python train.py --n_layer=16 --d_model=64 --n_head=2 --n_kv_head=2 --head_dim=32 --d_mlp=256 --vocab_size=512 --activation="squared_relu" --norm="layernorm" --norm_place="pre" --norm_eps=1e-05 --positions="rope" --rope_base=10000.0 --rope_fraction=0.5 --qk_norm=false --attn_scale=0.177 --bias="none" --tie_embeddings=false --parallel_block=false --init="trunc" --init_std_qkv=0.0208 --init_std_o=0.0 --init_std_up=0.0208 --init_std_down=0.0 --optimizer="soap_variant" --lr=0.00703 --beta1=0.95 --beta2=0.99 --weight_decay=0.011 --lr_head=0.0101 --grad_clip=1.0 --warmup_steps=200 --schedule="wsd" --decay_fraction=0.771 --decay_shape="sqrt" --final_lr_fraction=0.05 --batch_tokens=16384 --seq_len=512 --doc_mask=false --train_tokens=113100000 --steps=6904 --dataset="wikipedia_en"
Each number is 500 + 40 x the weight over its row's rms, rounded and kept within 0 to 999. Layers, rows and columns count from 0. Numbers have three digits each. The size before them is the row's rms in percent of the matrix's.

# layer 11 MLP up, 256x64, rms 0.283, rows 193-242, columns 0-63
098:527496529509472535452586516483434448477567463536500582515521520500529447560502557495492504494505467523413463438457506504504517458449472546512519426489546548501466450454573493455469562512524452
108:525534523501475429483597450495513488455469515485469568538530400490487592548519439520506462519488482505535517514536564507480484530477502561507486543490518519426499504521463497438485545475391530
096:468496511464522480505467501544572503509531479474541485435381577501457507491441496473512499509531491475505475438482522518508473508526509524514442494410541529496378418526486549517471517538436478
089:506565547551469462496474463566522465559494543526474542480555418504459443502471512434455533558534470499538452469538547488503496501459477539541510522456457486473552503408526497467540496603501530
096:485497435544481562398489530463506482474415510446509520427530513526450476461495510480495518580502535534510488548557571528527496490476440513455484476615524486466535520499472492487493439560523521
101:416493533554494509519474497532555524521587487509550550502509483451461627527471517522468525457519460548506460455546546451518474533513465509524486519541439542523416509546519455453542487538476465
087:473558545509501492540479524593518546569579511499475470524497460538412453527455469436492466406513492534535493481506491539539530539489493482449519496473452567448458449489477509480588486547513483
115:496497489420550545479503501521534465488450579535474585524515540481499469506493536481536447533523452535475537450546541564544519557457468411489505492454560542457519563560509519486479554553544477
102:457452556432434499495472486440451520521538517492446502516436492456545481454499472470528485569537487488470484482541527476502426496517487492486525508525430478441523579444558495567563528466545585
094:426456476494450593487523504517489504574522561482548445480567508424534494467493452432448531477506495549482506529548422493511531413496516445498510474514492460487512505459501517605551503517502501
106:512574412532460565532488414419478518548481490510494511479462491509565505427472503521428516492568588472478542516495567550518487498512477480494455467520564525528562523489485498573511532487486489
112:530511512507506509513429460465502510530453477436485526529541414444480499621502559517438484491528519551597492519510545511480510479532489631498535454495557483469495491526523475487448480499515500
096:550503554476534469463548459492439405513518525434447501506511492563480537503523496414521464533488462521508495424471577580505435446489518535505475544465518537482497601525517530477492522452506495
097:537573528500513570504493507449497521553490449519448475511520432532517599502485539425506526487419496446475504479513536542499513455571469591496458495555439552561468495447511477493529489501467466
092:494456427491545510454522481547538420474424525441553510582502513461467502434524476549515508494473520463538514456461510556558507508561537554459487443510537509495465481457422544542510468460536548
097:504458463534437532480525478513466443536523443398519479515474472533540529502575490540530563497551553480507504443541539447529510519567518448438500404495474522486460509528528588512487509558507499
107:529478515514479529446517578454486487511521446429449509471500426569472530520429545394504493541452478515486411478525500491448478471576513577487528497486514473523446525495501470567549525500484493
098:560468502505504559532524540460503505457459467511540491491561472532481450482464475528383478545519514484484485516512482493429511480566467497386520490507504599498512486439454560549484527575494489
098:542501511471517496455514453476537556459485487533613574489451482482448532492469497538512502542501472582425543431549558524545530482471505492494495491574519440469446480486505456550443496550452497
103:541551466516545514458497513512491460544472547490493532418546516462585507479475516533521463430509455529482465462512468438562470517489469503456454486557530499497536396606568493547495496514544494
105:511533496430469465543475539530482505473509556377495525570455483483457500496568428511441489556442492478500503499423525542559558487503511488498550576489423468550485516466475511548495501531499483
107:442462438469505489488459535389458502498512596513558564421558491423539489487496474485483511559518461471515506487494526504467473460450516455589470520470478535518567512470501491462466526550502467
112:429542444516386494504556474492561549475518537525512464516498489483489516496500442540493425518448496535484495587564483485518515521481407477495555528508528545489458530479494449530542598525503482
090:511529567528416471515549476483528379492529471472524420565541534439528534549471482514506534490551539507461492518483547495475522532422502536454500462549446519482465526483542522500491588528473477
103:488439507449507501483418454591465464473553461446555512479401499486497446481485434503499519556539517539497591554489518481535437492536490474554494495541533487551515482480487516557502515493435448
089:446574518537397549536523589528515475446552486488441415508496486461481529494544498477474546516556494541530553513557447456528489517454529601484454471511526507508539470533493479534512476515528521
099:521575483452495454545566521545531490498438511532465519525480589476480546465478561483567510457505481548541531502486491524453475524512517495495470446446512501550415444446513586569502487562540519
105:491421512506473467520581494524543486567497530467549503534463406541490507407427522393498488502535491442485512501515517423557520549509484544492523479491499475493448490460530494523535559520555525
109:530425522437549472549473492579559504481521524474495535539494474464530472467564560481468476494551519550483534510572482444462457532478480475428505544546538518449428456443517565543477484532471464
109:554560532531476454569586557534492509480585501535526488440487488538444428521493487496502514525503472516518505534467573541493581488485552535449470481497445502588485408488515467521485463496467491
091:460460507511500436443499576441549517442499444492491531454534484442513489543548558494529475516553563529472516504418503527504482500504511517576451490529557478534458468503453459450582555567468516
097:497518481432459439463538470520556502556480528493534543460460496419530464514446523551481539522509434473515499589584520541568500456477514525546463527505505525553553505534465525525467456508465413
112:459533487464451487521508461542561469453495461442500500559535442469481514484496470521553522544563515523433565540554533476464506484516492441475512384520531491496531470526502488583519522554508598
086:467557448486473479567448521441512593518519514490484588512441486490545479494465501412474503449475518511491559489519532502528498544479413509503506478536515429437542513561446528504437505449481544
102:476532433563533518443487497535517497508571531475485527462543515461505414534487507513447444443516459534495551524474519497427480534516486494557592478540556502466500530523569498469566573563510463
101:536498419456487503520503483499531546474480434418492523504501604544564461570518519512504485533562560463436467516478538507504510503530463548501459455503508515513482576442541532480409556483486472
109:527493465500487527530497552515450471514487483534494500567569506500500494478512551484517521537558576558498476426486499479481529492464470525524521500550473471622466472526510524592564525502459382
116:436487411480442505471518485501530459502563541484530515460573537506542525500530449535448509444521472518502522487533499493441537474510524516403440554565463523461558418518530425523494522534539491
126:512516513426450472459521581435506499417513559482548561483538389519525489489484544497449506499479510482499511438564540451427526529507540549495543508527507471503543472507491516560505521426546534
103:553445459512494472549513489541470496495516496430544454442518468463536483502527515558455516513441470509443492505520506535589524520500470495488453474459524488568539398594561506534449541485442455
100:516507531479505481506403545473503493561488485500482463552555524517497456578492518486524374612561484460504457520549514473539492505397495536486482559450506536522500486519533471498512515478457505
133:516487515436484482463443452465519583519583514458561537477518475479441485473552465496499493497526460489527575494504560567501465450465530508470497518484482490442481504558521579407525541512490586
101:520462424487481524464525540461447560530437525515521524495532529446552446527569592468390495562571479488516505522524494513514432462475515468472517487489522560585530506506481493513473498539538535
105:521502438533404457469489589413538502541419496522504523576509505474495492445529559490547440536525537535490530499499523524514458478505544403482537524480450521512501531510501507465561558546485479
091:553482429560562499497519493553471446552528500436465481537505525451468568501522520508473539533533519457494494540495520459525472572490493546458465448568573429436470461524577541547480496502449495
089:468504502469453476495493418568533505520457461491497528533476508464477565514507515474479481472483417539479589513525486484573432454588484526455587519521497461507472548538587530518496480482531440
101:447527474541507520505490541466527440593472500454492485541605442494411539530469496460553548568531550487534438445512546518492465434485500515463511589482487499503501474507501511577512498482521483
108:476493482514552524539492562491554535414553538492534446541437524457508465489571533475419447453427475483504570507524472509531557478488541478496570483545492480463471474514529438469517478508426546
094:421507513501496440458469514479410486537581497514491521523434489490414497457443504500476543467454552495444500568541495511587476464537571532532479518461480456504492524496465433499501569533541490
103:502575480493511561471512489448466477522505464424444524488521491521571506556473498522516477518559476505378471451571525507448481570534541497414546512482488515456518441476556556508505503479457509
# layer 11 MLP down (transposed), 256x64, rms 0.287, rows 193-242, columns 0-63
096:414490485441414508432446564502516504483566535510490440445446462462522515426534511506534496498536538473558485552474479447490526540539575500486531489546555470436518486522529472470478567499461498
110:494491527416507475485493513511567521546460478501579507514422495444581476489461523524493422592463525537548549458450500546563463553427554526545495478485470493506476480504496535512550522538479536
090:415469455466546474589539457512466519494402479520478496493574470443484539506530500559538415407482493515557480473503532520490506463453449510481469483495443521451498491555518456506529533543479531
100:462492521518544376478569475512513504585493547509488499448489493466501568424500514504510521511516522554537496503457438469508459480489527549523487594462487521387488536478550544513495453468522507
104:490476447449526550461516490563502517515486450402505508603519567522511518535504467534464507519473486512538518547513446479516500500445511504554460534512497462484565507478573405445454450552462547
091:581481482481432519479518533502461503488517529525514554475514520471531507526526461493541607536463496465542468476489529500482488520516495553531533431547622510491552487443492552516457423486570565
087:490406417522417506538579467538501451462497476568534445448474535536472519489515536467498580569490496552527474464539467513507483473531474521483453522512536513502517491517512600473476536513430493
117:432492512494495483494555439520502440430468440487443474482563490483581500486485500481485425503510503545487416464405514523458477519450482507497437455545538581514538548521461442508545474472504492
105:448576441516443483537456492514556471515427476528482551448464452573482517504519491510395525494534479498454513480550464470474511430529502434456457567487560486495509441532485548516435495508476513
099:502578414468529518556482499484474478426499405520532484485438440543464568511443505482532486509511431552421487477444522492452490553510478508460486465448482527530548520506516447489454506475545549
110:570558476488470571447491488462495463556508452527532533544579556541518482518499526525447488517520489496533499453443504463494415491560401477548462473524527483535483497466467402490514517497562469
110:510521455497494493482405488488503478471501483531494495460507440453486503479542509550533478529535437574482540443473478495581526480577516480493505510456531597435572537471502562460510515527507397
094:522470454436550494531492476534453511475491543549473531510529481539514499447563460508463464422508462455555464432500484577465494439519477512484572475500450535532535561517476530541562554423459455
103:517498534513434447524590498432532526528537538473491488469518523555518610464515527520503499481560525466514499474497450482501501482549527572432513550459456449497467498506403494489514442473571553
084:459504469451494558546499501479476423516560540518459433513503460470493487485459429472571506540439524544519450558499552465596548479489446467533491551465496473473518550537536538492527445449559512
092:563469493599514558484534383470529483519491513463570478478499550460554492491524496510469474480479492473530501531502538594450481411539549583485492482555505475529457512435508495508465511537486492
098:523499467504479517487576428499475527424479460527524506487492546470436532550574420514488417527526513586567498466477491474516508513506569525517539474463509499491583508441443515512453526514433533
100:518447508491518550560445449479503493466511532515476532521565504483503475451529455480410600442534527509459479574468530416521502486485533544510495517468490441551474545571523412460536505509479483
108:498519438480449524479450502509531491490489419528523520425499462512541462497573450527506491441455464528597466455463409540515549442519450511429481485534526496538498522435562515469483533523455492
103:476518487544418467519432437513581444473537545501455484495531516480533533473560482518526552485451550546432513473502531480486475440513458469483520581564503508507487542513558508519485531500407424
104:383546486496575493475547506450537543467518534537486505527457447578534428491526480509481454504473529453482565530525507517432480468471522510442558468499515496524420442500485464435493520436501494
103:478481544449477544435501454531481484568429518566505479510518520511496504504377479505544499515472463513552512559518422483456474524504543497528471421473383523535503514514470484509481492454460551
098:503503530579549452478542445509516478496517471536555525472533444551448599524488494491512551497494569533496556558538469520544455507465567524500510469563483503480552489525521476420485501445491406
091:472456570505529488541505519513451556542443543478512489512574546513469518478585534542566486518447511537519522464498508457469506451477535520399491413477547553558518479524551496471538507571501460
101:505463496453491537464453605506513489483503512519460430518524490486424438494513470520484458480483526464461585514498545509486453572549504500532444541468539540555501560588536520497487500482601489
083:451445547480466537540495515497475539528466497553452519480528598475476496535572462503472521462536449497560495542456536578498578483521508475515527512417530542464457526490507498461432441527454568
096:512505506506523536495485496454458499516490514509517515488465473522439491471486447585517466479499507471479463498465531534511653470516471447579558495469477457406501501523532505522517441468471391
101:566478471534409497489444517521525482444513541479551491458558535505477554528525511516486505438531494571471461426469551499434532599530516532505549447552500542575546516502504494503475520444541480
112:500494485398546491451510521487488453572513529443489517594478490509528524475550456472516514618572454499501484513524470460516503517560538444540486546559511467435529475471519478469505521434462525
103:530451513519497391522475517477470553471507591456555522495475500440542497452505513475508561473493470496476412586513493515496440543569500516524478534529468431518530508521549548514447433500549507
095:518559505491620550488465538506568456522467523561506544523522508561442481533516430477511508498461495507518544526514486460502525495508565502424559497554477496591492476554503503561466458489578499
099:447498480553509518485528552436455498512560475522546479571504592479489550551427529522575522471454492494512550475477515509507458518480502478588523489462441518550526556529497532588518431487491543
107:534528491536494510464422539538517492475473501417484512508464446476548515457480560517549506472462491442538605554443554563427503546515493497449554479451471509514535482509447458515585516476481478
085:525548493441452440529480458497489585513488501478492499475512539505516501519566484475534503524464481496450493497411416431409504527419476469510535509496547458452528493568513491483447511411447475
103:448478524473482548383506463465471511499497536462472496511498507415470498539473561497469381507506480518473530540459442559529501455532450469514489483541534509479450502520506507499490411546585527
106:523482486561515506533500482470390482517545518430464447555520528478520429473480570565549445555456507487485506455540492462483525472500499512504526465545550516454496486465496543571395494526511559
094:565428560464498495499465567500529540482520544499453444421466464492516479529496423579506501505497484446482432533521484534559565530454518448543529495462458550491436494554489528530450449503533467
118:545505446587528542495526416420473487460495448529522540462486531516479509440538437526524423543514508522515551470495574467529591516525464524439520555537466525450514488532481474440488483523472513
108:467436544418494466463511448537477534493443515521518474468547522408451547501578558472499546464508446476466519562515456473509465517445483523514472521525494510479531457490540501507452563403543552
098:542509548615491517516470614543457496526511503469502489485551512540509573459552483469476497473558505462501457505508521547502489410474508496554530449428508513509541450514432555485539535451489491
097:512526538487492555472531544494536534474483456463412483495553454476513585545492486540487537502522556469482498541428459528495482487472582584478454527502511497509478475522459519497456437533590407
102:449480496444485409487493453461458561530537526468480470512453520460476495473580518474514480485436468480454456474485481532506419468530568460527530546423501505432526503542492603465477466452493496
102:494472524578493510535443459490563489473533588520518449459460524517513465465487497577559449486538446462530498456460531546521467533530502465434470459484519489448621549474502455483500494521461455
103:475494474530454514566490465495570511529505551530495519571527455579501475519539496503431499446500523548415516537492547472510487538462447481471589481510400503555443510511479478491586516449500486
096:435483476484537441536520464510486537514520546620457460445464480466510494475475566509544515554547529495492495605452534448491487513446557502546472523499454547467448472528466520468477481556559512
083:438421484528463507512453476525456524502522545554506471435533557545528476502480503520534566552554597554471479472470544491495458510458492543494477529481480586454472534508534462445522456531479586
106:487523494455510487480493494483502500468517450429437465556470530489501513505563452568427506575442502505567549453503516468504517548452467488541512497496605547453545473527503502526450555493550590
102:536505551413459582494540472488484497438496420511457514482459496489463491489457573444506568477507501451536524469491418463419503528539434501478514441495461511443508557471499509526493429523511541
097:478468562537508546432453582459444538517481516547541519446480537504502461568465484484486499609490486543564500497474455482448490499489527479597477519473515502469436479501484428498493466427539511
103:451567483503545505452468494491527448523502518537513541510512474505505474536481465458475532619448445563443459524441473468544504546461432514511545447517418474521508454516489516530572454442512539